Weights of a small transformer language model.
Size: 13 layers, width 640, 10 heads of 64, MLP 2560 tanh GELU, vocabulary 16384, 74.8M parameters.
Architecture: LayerNorm before each block, learned positions, biases, tied embeddings, capped logits.
Training: a variant of Adam for these matrices, 884M tokens.
Each number is 128 + 32 x the weight over its row's rms, rounded and kept within 0 to 255. Layers, rows and columns count from 0. Numbers have three digits each. The size before them is the row's rms in percent of the matrix's.

# layer 6 attention output (transposed), 640x640, rms 0.0322, rows 354-447, columns 560-599
095:085163116060136182112073152115203103158118146081128074126138152111140147117179099106146121170152144186160175178175171180
096:117160163065146156146180136100080100135062129106141146135142178143112126108149087083113142143074124167173147141072096143
093:108093120173104066103104136134122163094116155175178122171126135116161104120159108153103124170123165076053152132125095211
092:179085117143125084088123083138144172105131106133171053136152044134144082160150138173092119153145099108068149097182086108
095:127067095138144123115201106191082168101164147173151101152119139126120109145142165178128111104130086054062145116079084106
091:121114132123140120137119096178132163105172162170099168119175068086103123145077140100106147083146086080108119099100109133
089:137110154163102142114169145140093138130112117163079155130111099128145150122113104125159125170132152127132139120138094135
100:136123116145152145140133146045131141138121132127120137113119119099142105128117116101104137117138151118146114138121163137
091:174152049099112121110116121161208134085146227126129122126113103106154073086084112163148133140158119117153086179156141068
088:112081119147119184110096159179180058141160109103150075129090106116159071156125139111155150146105185109142222150144200139
083:131102095133152161102170182121130134137104143119135125152111166148149138088119107093074108165168134121132158148125112081
088:092118125091129188151107077117136093138140161106076136128154087081063130148147137139161150127123082098171114113178131130
098:170179098160120172124095148120116112124123111124100107125092154150101127143135114111192140123074138097182150140043159182
081:098125137101150162110077168161181065130164116119068143166173065120127110085172094061087109112144139212165143112143189160
081:169090125131148086138079110121111103139116092139144071140135143149110128156060127153119125083132135135078082096134078143
092:087131114188107152159062109167138097143167106129164109137044136084138074128138154093138130148067173104108118142064183197
097:090099106081121145137156176150120130149153104164171133166105108117152106118168131112123133124094129092075142153078126126
096:135144129171138144186136152211124123152191094141107150085213181112122102171125067134163154092171128155116078076065150103
095:107123061100148158102122165132163081151171094165142136161115108129159105093184146148137121134072181153153163138114142121
096:152122137124143091102165136084112124129146186091101093115145153103055122142152141077164126173138124113070085095095186115
085:160117158140163150118098123130051140114166119147132111136094117116064065144086092139115115098137138141100078094060135168
097:087149130161127099115055140148175100128104126164097092137038130151101122134153102120157162179096152108153148154129174187
086:146190178130141128117128069115093079121136098142130124119136057140103084106141117183149119139101128158144143077060101133
084:133103141161119120125114155217100143119114140135162173151118125086142057164144145208122119180139083091109117119108089180
090:156066106135121135153075156146141161150126126093140135118167131163120079051142072118084145109112080116133114170131126144
095:127122123151130124168142124123094162146184182130129123120142114116080107123083108133085113130127059112055113125122138103
088:104121123139157209132112081129110143125124190135113146144196127134105151187131135174081135177139093173097113092134079116
086:117106167061114183123091161142077142141032138171154175138161133101124091137144084107097146113126077153153125163181132126
095:145187150139093160122129157080134169162120115122073186106129097155135109129145110053144180103167162051163163173159135162
091:138133156113117180127172134118135139152112084110094149136148120157114142116141135120128163136115201152185100151101151058
100:162151112177185121149182143132140159135115171142100111132122152213101102090147131109111134055124138150099130154147152133
106:130130133155112100151208107145191088168106181157125126145131126132145140117144104180138140091142097125201150139148132096
096:100070128194125146136089162134127129077128135169165127115136040111117082132146148087155143143173083119100117169108037151
100:106146141147100124088101132120156138121091137182091172111167080159105172159196139123154113105082079112063135135125106124
095:083093101147151114118147162114180165100095171109159111087128103135139106196099166123129098094132159096097148112123147134
094:117125129077107100124121094027172201107121126081114108140154092133131143127141128102167066103152137108136089103143123150
100:093135140157151104119125117152049146138065164165202109172112131084139158108129115146068075110123145128154136099191104077
108:108149133164130125150135144124124152130122078087112084093086068163167074089176106141070148124148135125173161127113154138
094:117150125128117124120140115225116082088149121160097102123126149121158136136151102101119150142133085148143104121129133177
105:085124125170105124139104142079123129193134122133074119092090161184141074143204075111125132147118096123181146061074084107
105:148152124226143164139121124088102105113100132150125147154132064121113127137158126067129159070127171111132058170098141140
107:151048120191108138115165099153120157075093122108188109112157167084145072148128126177174114170144138101122138150057141069
099:135160086098121118146055131166135148169132087098123155115131160098112151116130116139118107155141145086139135100193151158
102:175174167124145124118135104091166140168143115136152105105119106088122126143150076103145132106092103138188161129157048108
102:156122064034106250126110123101108145131128108125134106131145140145110125112150098128134133110090140166151152086105146111
107:078098130103171131072161134191143118158140129149114129142170135178128026089139166091095084095051119163111089118153119129
096:159149126112085093097132170107229154073120138179102126142136139144094116118171179094163107076099138111111127148168179142
099:119114073110080155112142119115132133153169116120176112126153123061118083129087111136140155151091081044113102152096143132
106:138109107157184109154161079064125123129101067136093127108097094148157074149121120152108166128105151115165102105103109132
103:090046145102121092138094141140068145167090084117149146117173143135108154160143158084128123123106125171120103072118141146
107:112140118165149148182141077161180134177138107144133163134086134076178153151136132118117142136145063055091142103092133118
105:147102138168136107083116126122156153054122144127111118137139111111182128141083169169154165148121185156110136169136090122
106:124144118026137111106129129113131109107148176143135157138061114137134126097132150127147158126109079120105168147130096167
101:192148176109114098164070110135202086147104098107077153131102131125153096059188107122165120165169070136127173148144084194
095:142125181132121120108103137154119137182163125128100138105150202128106192134129164142069117117100111170140097128143146100
107:137108153146113147128138071083168087181125161095199121075188129073128093099145086091113129149149106109137177122091153105
103:085091150196099124124149080125097073186179073124074140142100046126140103165152099117104163211124091086200127090050140079
105:146077158077077104139142121108086105145109106167101129118132152164149142186174090109155138179125063117124111093076119114
104:125150148150077118081109165130097137138142093094099133179118072109128137051176069113162125122078128128178121152102127101
094:162066155072152098109119108165124066155157138096124158133123147163106133172074122151163105157056137150108139113183163184
104:183123156098100073146088100197114093091097178135068130128118131164059102034114132119110115076141142161081106148152102169
097:144112186153139097142171132148088103178098074129082107134134187149105165075114095164091071103123166201186133107203135150
097:104094125063136206105147156081144088083135118112157176117155140072144146108140097176098148101139139107178133123153154163
099:148085151083119133129083146112155067080159141123126142119163141131122180152068161141159132168119143190094157097096136145
104:126112165125103131114174164113104119096121104108087157091100039095111107119115140106135103147150090148212089172126085113
110:157126130128157133158181137154110156119149134069138156118131167110119092084090100146073110101131147144155136157167139155
099:151082127088219109133109143102124128131151124110099117143122152101145116160125149129154093151175084154173114056133140103
101:088098139152163089154142186073136210112058126097121156082079072135131131120131160105135157148125177083130138140080098105
097:150119109135158092123116095073155110167111137157151143172125158121144152195122156137137149098150129121120159137116089180
101:103095097117064161095083082115123093130146120115105178166086103170157110080158131112121142171161107141101152124151141084
096:131136123094091141134068145062153152148082097089156120161140093088144136124105159125167117131175145079144173161163119156
099:207122138167143094099080146153194132117118125176161134190133109124101121141117088093128148132167097089111132120122125179
100:203134162083121197089139133106167117125131128109151178147131121103125067147153148111070149116144121091113173090074108191
100:097157095157070058111069138084170120163120147095172117118129138147122109123119145104086135113110133114105167176135140109
105:124175171109168167110130144172150115130113112102106113140096175133125135056133149161141192126145128142123134192113098162
105:121225119165135129139124081135146146160085161146072115143140065161138138115123108123168134131150131197113146166121120132
098:093109062164134154087141097161168120186155110126172166174118121180102110123135173116108155118109150123072102091173112118
102:162131145150141117118122150135132213057112113121144146080109081105104165089122086149172146136187167119145112139193200126
106:124116116138113118138117142127135125183141097112158131120096119099197158128196061142100120109126133168165150112173121120
098:174182122099110120180095132163202164088094094155137142182117135145180111172096158169151111151113153107152148181112142166
094:116176124159110145117194137152142149136164081118189114130065134133090111150079131145098114116082117100115185131131126146
097:113159158128175103165157138142179153108123102125069109098061082182136076127104121169171061172103154114167097112064172163
100:086156133170144164172087124153091155122152154076151080125130136096137178129125153092090131187108189214192128143158152112
105:059138099217117112151164158150084082092104110132092134133083094132161095087143086138136092117134118115090091094085196101
094:135118111205102141134088139100119178140142182145134096160116110108093157117117090146146161110107154126119170122158135163
099:149128092213115132072160117111052189117146192134162129072181118152119136233131113160146108077113106098143119136094111124
106:133162193151144062159061192117093122117127121138106136134139088142104134124140149069137097071106112125091159063160125181
102:134136097144107132154089177096141106120170121093165118151131135158115186160096127100149160197178158119118085103107107134
102:082094122141177110120179176111108170166144063144128147123137203137128201110108114157202109160148086161168149108147126103
101:066100117140167129106109141209106161130102151128148160125117173109142144112098090139151136083090094108075148133132130169
101:125121108153177120130143088154177119134097055137085123185098106139130147084191134187104121185107137154128110137149135158
096:155105166069090131116197117075212102136126140081143169155054132177101117141122133132119106144101099128133106136136134134
097:087095104150159130110139109111093037197130098124120106134106065140049118124185132140094186144133156152151101115096173127
103:153146134172189202121142137150089171156131128140064086124097136076171140160118132136094105106129067121147162120064152089
# layer 6 attention value, 640x640, rms 0.0359, rows 355-447, columns 560-599
093:085107081172112129102093113153189072148144174144161129152126077083106143166171150109126112147137133120136101110141089125
092:131182132112119163155147178169123091120182104178119128130132094126105136142176111065115139139115078175151107195161227151
091:083158150157153182200159142137105131174115083140060142120116093130181162118143108131123140104203121134141097128081154167
093:138128123093095154150099122110137094138104142094123137108119116135123112142140076143136230094138177141156127151128147157
086:172151127105093157153175141084132097098114120124154127150088163184106196144126128159131162160126117118149136119145117109
092:134147089091146118102075123077169134103165074075161100128145072135140119172177140101140120144120109105118097110102159122
084:127135114169137113113113119146071117154133119160136179154109148170132141157093155104113122089139084123115194095106107101
092:148111229115106121126147127118118098110147104172077103115108114129094134159050152145163147129091151099064146085115137116
085:118120182116157127146133130123066147173159145106125203131110131164073158137183173117141123119194101094134098136099076104
086:136208111135141097145123169117162155111205175109149184132126066108115148082193137165130164162122146117137116125057194148
089:110046133186094110137190102152113146112130099140160129206059184195185138141103084145084143109103169101118069147093136112
097:139086120115064104122074117105190118131128174136146101094109118132151090136089123139096141108113108134102113118209106064
084:169160186126140119136188098121096144172111192138137135130090145121104170121176101128172127160077115086133090130041060086
086:069167074117136184132135141168114106152151131078129171106117153113158134107148086108103109160142132175139135106131099111
093:134144130075138112143128125177131132119154111121111152125160191164099171131097101136092161144094120123154149132171102108
095:138147131160163134098140146144135088128092103144095134146148153144061114124183103125158135136148146100148103167127133140
095:144131180083131135149182102122162132131093147153138141158104129111200129102107150176162116180123105136143127148116054141
088:105120139139118097116129109117086150072099184119168108127135146151063114169090125113144143126167104054147138101118138158
093:143135116167105140125095143126110168136106137081122092111097113129125195082083087209136139164176133151171118108101091138
086:115099083118068130143152072128163072164180090149154138053144117116127210153149134114099131223123099142156181162140097082
096:127053068127094099128131130138119119101095105142157182133130137158152137163083176093075120125124137103129138145167108088
087:165082099080071149134163132122139164159167115109105092184136183076146144154123079114080126153130144152129142149211156070
087:098161091130111131116139083139132130163179140126128113119106142145113170128170111119098169126107198153146129167181177104
090:106141114075113140129148129129183123148121133137098113106130060079046206147180143078081116148144169160097123121075185163
087:189151124127157168123125088153128104044134119159142163155167181076121190113094141129096133149121163086170207161148172156
087:121126153126106043141185153094102129123121112148151111076120141175199077082192137175102093083108097141105107123105215111
088:154126098199143148109139121090129117110168153090135094156121122159158174139075080067173174151093153125100139140117104125
094:137039088083108130108097108109153150103027128170149129169101067116137168167072152084116148135128133107145061117123108089
086:109128101147161107102124166133140155128131139104123108126113121149216114118241079114141127111134148100096107134106129160
095:181138169063043139176132144124106119087141136133139101181176110088063156171156127092109124135109111068150136115166106113
103:153152080150107122071126110129076122145191075119165121112147118167082119119152166104144105128092083143067128109072127128
094:157081127032177092171079091094150147152025125115153171095129138115130166126117130187153124141112149071130158095158124071
096:109186133100157117155106117114108118117149145097170113174106163059115152139002097136114130159153126096107147114095152159
094:156113139082092150176148124142105142105061054096173157095075157145118133146094167138134078113122166203140155096083138151
092:158173166157133146169128167138116065090111103143105123054117158163149139120122052183133117137112114146111117163074068061
098:117136129089102178148101115108144122144194103186123111072098136206138124187196158146158116122177127171129134180126100160
104:120094124148123079104145087091154140127175172154133071177107139097162179133000153134142109143117150095140087117127122106
093:131142141097138136135160137132148133134194138119101125158108119080128103111127140189114107156226182125147154129149128108
101:062138102178167107081153104111123102091113112126192076134120115133103161168139098100131160126130152161106159115159088145
101:087140081069136065112143130147116124112078193107137122176093143196164088169144172107149127143081142079153136130134116082
104:134148082102174116120151179117121147152165139160123095122119114170143126152109142092168122046084139213173112085126120129
097:164134177193161070097167153142145066126127237133101140095141133072123111121164189118119153117166096118105071123105109099
098:100104105186105178137160115126113119057148110161133152105156063133119123096118144162122129122157164137092069136151170101
097:088110121193126050143137125174133118086063094143169152108103168147157103154080169149105164163113147121080114131115149098
103:111092125112077114164119146102132155108117099144095129115097108117124182134110145141160184139123160159108131150124085092
094:144124133119167144151141104121061137133160141057113186115143192089146070100088093095131142135152165111128067142084126110
096:148151154135151156128149159137096154114138151145090149152130125139097112091141162081166114117137170112152172123136189134
104:128149150172092137123145174140126081144113179150158084122096128117129181178134149151077152118105136157125136112107112128
099:136160202131125138137160158116099106142133091154132108125114111146160099096166062128154095112140136130130111147136079092
104:181109148157088120092085170106121135108153158105137112152107146054056109100114121103093129139128181168111123128149201135
102:146147108088073142150133153117158107156167118155116083127164089088081168112159098113117078110148176136146088110091139085
103:134118150129126104169154081132155157201170129119096106110189140075189116101095104142153186155168164139160060078115103123
098:087194132144144161082135153122116142181146182123116108154179082092073231177107158102146228125156124147143107154160137126
095:105077105132115085080137107070133129096125049119113093091125089173148082123112084143175102091138170165131163184115101146
104:131125137168199132124129119156121118088105121202137132125103093139162199139091168132156135120138137207119052072130139145
099:146118163150136215149106189123141141132122153099147161128169199145181165087095174125103137141133127124070120123193152136
101:120117114139183090177128118096174186150135092068134102098117122108151052117074125106151132121112161113120176139171212051
101:151135102129191125210099097113156111100147201175108140096167142157133127138103118121140147142070102059128119075140035134
091:146129154146123174195162079084109108152096128088229108089148095148147118168180181138148114116138103097147099121128116143
100:082083146150133120090109128151141108162138090177167134165157135098156169157098114120126169182132053124141104155143091108
095:118138095136115147054088134106133121088132163153188112097100129124104072170115190094103112147151068116090123135105127174
095:180099134205149061129098093154105127166150120190097116155119144131118132139103130150142116192132146110097146119111128116
099:144175113189091205149093114125092114131101160100131143178120151129138162141114169097122141104134119055144052121193155118
103:094094152097165155141100079120157161174122149117120090227136141112084097124146160162125183081114174137084132112147120162
106:080104146146052148078106139151153148150121086173129123145116051198084074195179161114128121094138198181098115165107097111
096:113142175195113150172158115163112106118113149164130089084157146112093171152150095151117160121123091152125118118143029075
099:158115145090109088167170157144110141076144185134139083134123155120143127148111097107143091109095129142098102145151135095
096:116144152155137115101182133147094124123142141133088091097187172113106148106097088142135131141155179115114146140110123091
099:137154082155158101103135143114141118151085074091176134209120128127160113159102146153134142169161193161105157131151131118
094:168161125120137126117138091120071107076100195203137149153120169144097145134100135144103152167169102193116121127114126126
097:091109185120073166182174098089135142112121137137145110063131162083175133100109085103120113116123147108115088119106174129
096:099142156132121135125147161139083124105096129192158091169148125158151140095082136151084120153202226137078124156088163083
099:168149173103153158126137146124089085111127124141108140161106106120134117157140120139142146128164096082185146123088137193
104:103130054135124118105114097123140115073151139130095117182170100160169167139172105104130085114112150108112105138171136128
103:090145142037076125074152131130100133106155163121159151133105155054144173134093179091108144149128111139102106096135118143
095:131133156142129149151195090135144131104110100128085142129176143102077125062076090150151074116165130124101189128147131119
101:123145129102127146094176153105098088138164117145098130148149112145181114111131128146123100146130072082139113165107109196
103:143143078161157161118140101124130099065152107135044129106138130192111092131163160122151144117097138100043145140107101089
096:077089123182142147109134127136086117154104189069153159056179113084102118159142109073089129121127129131120105143104166125
091:117131120119123151149101111162120135124130187083096091127121145067143046147136151113124157151131109127142077125107196137
097:087136111131058142129097135125133133172101147168157095125157123138099137144133116086077161170106067149107152150148107187
096:132091121050158153064104109147120115131138075097105144160127133145123086112135106168124130117135125111091127125089148161
103:182150142088124154100106136137194166187163168087110158150124075162130120105087186110130105137135123112133133098147088161
093:131096098059090148137159085132124116078097087137209172119107135120190084138152106158120089163129123121132131132104149074
098:186107181032166099148151119140136103125062111114137112115065172109141121149152109134120114166094136145192115119152190108
103:043170167101155125114153076118156165130149160104104115041100158122191185095082134139108155139144141098166095119074050109
100:153062075104171111096195074090126122114114121128121180140111157125129130124122120163194109117145067116129159157123170128
099:138193106090106125178140148123123149110116120121155071076116085134072042091129058178088115162140137128114152143126118093
098:223097140078147118075132155101162154133146091085099160127142137163163111137132098192165130131112187118162199152123099080
100:117205141163119111142110150130078123129096214105179091092202126097119088177040130048118123104124158216161170111115105129
094:174156096191136146105056142120081111152161061104095071128146092118146153132130090155137143110115155098177140113179114086
093:192141130079136143116086109185102122084125127138091108158124169143145123145119176099154149103121069129093078080120130155
103:152125158115118136078135141146165111085152168150139155128120155153073151106131121150146113164091134100076102127141137191
# layer 6 attention query, 640x640, rms 0.0424, rows 384-457, columns 560-599
094:128152129149143132117097110127148151157133150188120184103115104166112092132120105127149112132151160123187119174150147201
097:175150112092151148162186118087155196086091096092118125148117118167152117174130152124156124106132150097131173164139086130
100:155115149063101109077079145129078064144122183141116132151130196138154074165133131149165123072085079139172160199119118146
095:122164153172117093101145120146100142122097136186109185117125115110094069158112133147125101061069077123184148154121154157
095:068096187144100145119112138094125130146125120158082063198118194145173150165163166103169127173099171175177110161171106124
089:169141142157157192149133131112098148095158114091112150176123111192082139084161125085208107117103183123133124106137154132
093:089111143139149134172132110139115171125134125186107075110145061081137173142139170106129141130159070172161158149175164126
095:127120063087112131128101106137143137164148126108117180092148153147148152106139132107096160101194070151118174181152122138
097:121138082100097128072146154154109156168127084141050128074178120182154173087133100137123111059155175100103102155163104134
098:098087096108144117103136124130138113174098129073104162137172101120154183179107175089100107169150167095103109120157132081
094:128133142202075072165155136126141085115122142140165102097060140118178143094086107109121128131118106131146104138148100160
098:082146119154143184185148147116093108092080116181153122096132045151089124111141117173143047125140123093134101153131118108
104:130142186191157088165113139149169120094113089141144119152190113110137077152129132143171121072109146110104157190136138140
097:143127109114128107183115126086094117127113078118182133207174121073102065168159124099186074134174121132130204215129133109
101:149136132066088127083137116093166166108164079132150153143136150179119121139096133109123170144102144140167118130123095155
099:106192140186169096151076161152156132089145142172109100131075125173154107125081101095109140116113156130143063105097183126
097:095114094129098155083151138160173119208174077127114182098130186122126184104114137129065109139105174157192126078087177073
095:142167170091150124141152159154143112112163113138124173184121184125125134120135116084136128100138151072133106098181161124
094:132105122064133106151052133147128113197135079127136147102123115091138096185166089154133086126174118106150139152152124155
095:122145160150083150210107121129154160120132103152080125129088068149109125120137138142140155122143182130157123142117108128
106:078094100131122073127175137130132070147127100086134087092189156084121197113167088167127138151135066160126110121162132072
091:067117115134121103125090152142109087149143164128143118138164090116163141068136171213122108124121089130164152151141129155
097:172128134139137122099125147165131112123104131122095119163105170125124151110120129179132144094146106112155132096129157064
099:154127090107133127145090164130146136085140243161096185095145050170149146118097110145189124077111126120152130194129136136
093:088163134116102169177100136133106145127126085141104083126122144094117140129148128107107122080160155111057124079065129177
092:177176170174133148130191107128083116082111123095102109147126166129120213096147160121124168119096078098114141091170154102
101:115106129121100076105130108107044103165094095167127144155127184077091141117155076141146134160193133181111074111125110175
094:168135076096154133141136097167166154141177089105132167088132096146064161117151105099133168129099128135117212103177091052
098:106110151099107142108086116119047103145096131168139125125098113081144113129189114183160154144126144122148099089129123126
092:116177117140143139154166129130131137052107117199152143131086137186124183111076119084124137155173170102173109100175116168
086:089098122161122127170169103167052158198097092124141112121166118130126111145179101225139136159123117162124139099114076079
098:217147081086158167112124108098111086111159057131180144104118161090163154207135092121120073073165076107101124142148157138
096:109143112134120116186136106137158127154109172124143105106114101122154134154086114147044097129210170159104125131105080096
085:135167137149147099153145086092225136100090020106148166091078132124074168160106134098091103144168099126113164131121131163
094:172173090184189109163147103100146147091131165143134113116047128132092141134090128105111125146159074140102088111132161164
098:152115118138106069178105078103108149171092140117142077169089112065127104171160150116145074129192130147134138116128120128
098:134143157136065135097108100136094138126120087134115109076142149051100112206100132148151096039120116167103145160093128189
100:138121160116133121177070138122115129136067086089133070122145045095111157112116148137185092097139078118090162166142104133
094:138164147138129135128178140132157090121189213118123134118141151163127153114118140095100156116093103143107125065154150112
101:075113120157149092147109119169128093172099157077164138169156114103172114148149101151101086145159110107078123093152098141
096:101135113138150173101170140105120094097151177099137071070114220115140126135168128115136118128156120136150073000086114104
093:173113140144124106134117171108085145125106100086163116104165089146132065108111130090079142095116108115087123142130116182
096:146094167118119114142109070121090111145119122157147137142022118163105105164130115157162136137133159128165107121087107140
097:141100162116093115106095154142071093147133076150175122147152131197168100169142138167134107141150188113160142187114110168
103:129165174124176190126195107158127113113102114075102145162150123133133070140121160098169127130076133122091104059107072145
094:090130121162153131147148116141089121086128088147108106117110084126189116136153093115116149143116145110140106156150139089
099:133161081131086124193173131138105122145147116130131147140184142168119120091122127117114117130170186104096104100084107083
097:106148183162134098161192114107096130092154157108185155117135160129129128129083091165187051120155097110165050172081117103
094:168158176134115089146147147083097073152073133138164141115112129135112114132094139196106077061129146092111113138122158183
095:128099156121106086159074118142131143118093099152141159167130105169139078156132170140173094149160108098153177180066127118
102:167085105133142131177093138108138186114134137139093149106102183180138103104132094095102184104152114114165111156151175080
090:119120087070148129164119161137139105127177163098131190167113113133124089091124107142140071138113168132147137137138142154
097:131131129152171162168105176114151117081141165125120085178181120166119163090135108077139095077077156093055068128097129097
097:124124135138156090136167139115117154099093064062139146102107119132146093230096140099169108096101099092089170131198094131
102:074098098189123105104072116127130128121115114179096149159102045090118095151064098159161099079118141144162164148098131136
094:074106141148157115158124168126164133184100154146187135163085104200127109185109115091121128130164158098090035152148091162
098:160139093122156164048111123129084123191108147194130149106107126139133108111122106181114133101124163164161162133103137176
095:084128119144124200074128126118162169093154173158162117185144086114131159106121145104124115130017090168147109091135153125
087:163150096068136093168172140091141065114071087091116096103092156100148138149150098108132127145172142162125155129177148094
091:154108136153150124162153151093116097101128108118163080074100122123164157144185116159080137113138112160112123089144105131
093:116102099127114133137117099116109173163159121071145096120101111109168143102101177140166129106159190194134150181144142096
093:062106150132159138113148122121187128069133109164174123179130078172176121206102148067101144126079084136087088135122123111
101:088085117138190129137113109143132052099206192185173128146137145128119153121158087160121164167171087198082054108182181151
100:169134088135129115111159137149129129097170091082136163079095112160096185119082129112037126142177151149130069063136142119
104:182104112133155140154085138099157093170162142118077034088116095150100117116138167121196092109148113134156172112132076090
103:058124102122118148121073103106083141100144122128167142113159195117155172147137102116106116152160106198121121088088149150
106:109105086129118121157069121133132155162120151114082135128110128083118191117072110126146166156151132183128190110135192123
104:187126108123168154178130105152198124193070168153127071104164138135075099095131162122199100149088188101127118088067106108
091:135076107069124108113093178115162078189161124111135144097125139108118150121110127150144127101149112155142188170125143132
102:114138096092120162133159148165132106063166130164081139190129112140104102168120143052206156094122133119085081104156074113
103:181086073157157179144146125132156088130164121156103105117151175094129178082131087116127168125091123185094133127125130115
099:162121096149148203104222139142154137149173122171098107149090094156092095144167155100136125123059122120148128112098109112
104:144103115119074119109103140072141120164182162085145156053144118087185189141081134153100107093174164109128199191121119088
099:085070197160111138083145143154123125105125138156066137170185138123182084116128109146152082154111119146163063112140097159
# layer 6 attention key, 640x640, rms 0.0415, rows 384-456, columns 560-599
097:126111135184146108137124077114162127138113102177138111113096061119091123138124107122138131120119120149174144115158124134
096:162135125159142193129073141034095154100088000127148154156093166121130134135121143104147160135135129067121127120183103115
100:144091116088128127091095134111126070130117098089141166126143163129128136155120149093157173114153128244150153164138126064
098:115119143143131102156187101131151120065114117145113149111122144095166118158117155131148106110116167106111161119093150147
095:078172148153182140121103116101178062149140141120145099156123100140097117111145125077109107129122158145147155156185155190
093:093157154169131133141138096163068179162090121116115124128124031116120124132146123150168108169121147162120139104107129142
091:094130162173156145153114104211095133206155142146120143113139105141153089120126140136083121130099111158121185147141151123
095:076148157118094056069081180110134080186147135140074130139133116120121135088101149144098104140097123104136151126154147138
094:152137097163116084106178144146147197071121155116098078099155143147131180112118132097106106132135193115143107147112114148
099:118078066080135135092075169043175117141162114091130126136179159147155123139134156098108128140175111129126123125137129116
097:126150073123151132138131115141173069124114115135132175110127091139165117136156125151112144143147113116132137141149152118
098:123105136187112108210169071069091206100134130162190091157116129104129149120112097100166121109139076078107139146110097160
104:170103118141096146201194112199129077122103138136135137089153097125164130120168085227107121152179171141118138141128099079
097:073148112170099070156203081082161193177114153067137107119122073126109120150152114038167081135158161121163169166092090118
101:161150128070110186103118136151126057127145083114112151128135123124117091075141144085141113116130149204156127130154152086
104:129196188161130119118095134184108099139086174149155127099072092121159117101109140162127146120094125135121112137122143136
097:135138122190111095086094189085194108081145160169122180155109172169137090104077154145096103096076139122148108145134168121
097:116142124189144101163123096056175137076174138105125115199149152111139150085123095115159132154113163147134132132117133198
093:129154123161114136129099087065111196138098156127184176139112108090081110134127122089121177128161107077108096121149134155
098:123109122192127160164134125110088140101131102145163133167059129080077121062136199082135113103121105066091137091159118174
104:095121115088095133124126138142123118142159120146110130127214115175152143118127085131105145118127121159157133175156151094
096:090107151110105109192172097132122167116116119149175107145196091084160177139091113161133121071131123095122153128156151130
098:100138095110118088136157099176151165091113155136131165150143122096146143159121159239080150129105133129148169161169180130
100:156132081139126183190123063056133165155126113073183119112131064094117150094095099100159116071095140151100126120127130085
091:114137109163108153105067160133132122108081141122108154225044128153094105124199149077123154116131132141072101116101125172
095:095167146086137086153221129231162119086135219141099105126161084121150164078142084200134115182144154143204164170107090103
102:127112111166123122088119152029119078106136076144137137197123198138150110162122190058118144068122119111116123123155141138
095:129161132060129168163161116088114157117110152108157174132081097158136140141186171068129132153108177186122179116150132108
098:129143113114115124104139102195116124098108088154167089194155092104175106115127163182153130090065065115130111136110158138
092:122173147148098118140076128108082110128178105149104176108109194155126119078101069102186119154129095057129108094162120154
089:134076148158145101188212135132102218120103064129171109140191103075126135163139122137144112125102156130083156173106101136
097:180169085143108119101088135106093120134167125087098194172145210139087110153148129085135129161067081193113175097122122129
094:151140116164115128149090187170108118148139141109176115054099149161141067120095142194107165150135125100135078133086135125
097:138135117106158152110109179020151089122153106118129131127079135178103107112146117068126120146137099168120127113115134156
095:156154146102172140095125146131144094110142190130100163096080178148131087138143114147100122128143115125136129166086132161
100:140128122161123118128146098151138214146099133113167152163145147142143109151163120170074146141112145107092117144100091121
099:153138091122108173048118123137090028111135113163105138146134167147099076161146189148107146099080114180099149087116169096
100:121134126077110132156122118110134077135065081141120083181132072114128093089152155107109189164115108174148146194073126110
097:116131092106145151123118173108167118121162104101145124113116157218212101135120076112147129154116121116072121151102138150
101:117100096114149121149122097156127128135129143088115126144166097136161085188201118184112094130170140132125166159129137154
097:081149165144196086062108129099142135152137111105116113081173121147160103178109112126158079184164145166135109141115134108
097:171096190132102107175106140255123187145125160166143135090124102112128114085148094170127146135153134144118096176105088129
101:147098108117175116127174077126100115076106103110111138182089129102143127113089173131162148159042128152125127086127109126
097:117093109167107167109088107132104097175137077118127185180128083121096108118133142161127147101124109161108109094180112118
104:116154156058111143180176089039112076138081096115146123156142135092139146159118157036161133071153166144144151128095103128
097:092093132188139085159170117111117146112135174159119055115117113108136156129130176118127113065147112111130154111139105131
099:099152078138092038133156099233109194099127139139110138116202127096161120137121128187173152152097149112105117078123119093
097:154144168141053086180189108129124157142146175084126094108169124121145143143109115125183176118117132133113095139120152135
099:184122110110132145105153122025102089086159083084105105138111156147122122113133120091140109110104129142096144132101135115
098:153122169154116164123108108126115170160148140133169143119123069137141126145129173149173146152132104131096163120143106045
102:141129138206150065130136140112097202119146185192076144088147118120109155123109135134172149116114091086199125114144100147
092:106118114133130095180188093163170145123113093057151063119154085105157131115115112151143093160127193167137147125118123105
099:112143095154163147154103139147110167137087137114114082163181081120138133104136040196142109131153153159096068129086097155
098:145124153066086157109119197087157086089152144115103112159140207116206137117106138147095173138156137086160130132134111152
100:108083098109114148162143084151151148125115102131136110133106070127108076096125140068091131070116123153194171206116135130
099:120117091146117160118105110059149093157151113128135156126136148113095132122145117099082099132165103121114082098123122196
103:122107159134153125136145055141094151103099130127150111108097104121094141110120171111155119105084136144155133136141140132
095:115149114068187218159106132141101102147169126162172121134162080142152073150143074077164092120179108169155146153144135121
091:141147055124160111096109142127184076112100105087101153103114208211101133119188114132112134159170109120177116098193170082
100:113145167137140178078078172102114113167127085153124123120153098164170110135144110156121132128152093162126135139157135157
103:130083130139119151160156120167090199152150152095148103137136092128139153107102142149152121146103153125122109169134106125
098:173093130115120189108108178031160086124170103121106147113168164128128108147138077083105104126193132174124098105134101104
102:085114125187142205109106117079119141180138148161150162160131091162145128175128094113074179042152164152088095143174144117
099:159125116096101096116165150156096141038188168130128116118170156170087152124138125104132089172152108164167142136107139146
099:145143106111134098157126148098167033123179186107095110131164172126096126112146147090124046069127130124142129168080137151
103:101093097153146200115094118095110128053100125166173145130075106073134178110153065086111159162118171104134118144051130127
102:119122134145148109139133114136132151108122141124166124155120117097132152110106145139175086154153081079118176138104158111
101:153087121114141166115108090114184160220151128091105126062165164177089072155155143147120083157114138125119161112110111148
085:108134067115120112014109163151163087157128123080125214106103124133066115074149122132154138125133103161122138072138190120
100:093111128093121201123143116118183167114064147155081127169144103129097132193092173119173151105123101137200097138157051099
097:089086115104144111090093070198152141116120096160095125100127058112074167132112109132151135138150114175108114102092163068
097:172110163132092127093121105129182075092101119123084153191119177166112147116151139157077106112126122149103109072167128101
101:102151168128099162077133170140135115150138166133155156112148127131154151109103144117087171175151125136106141126081124105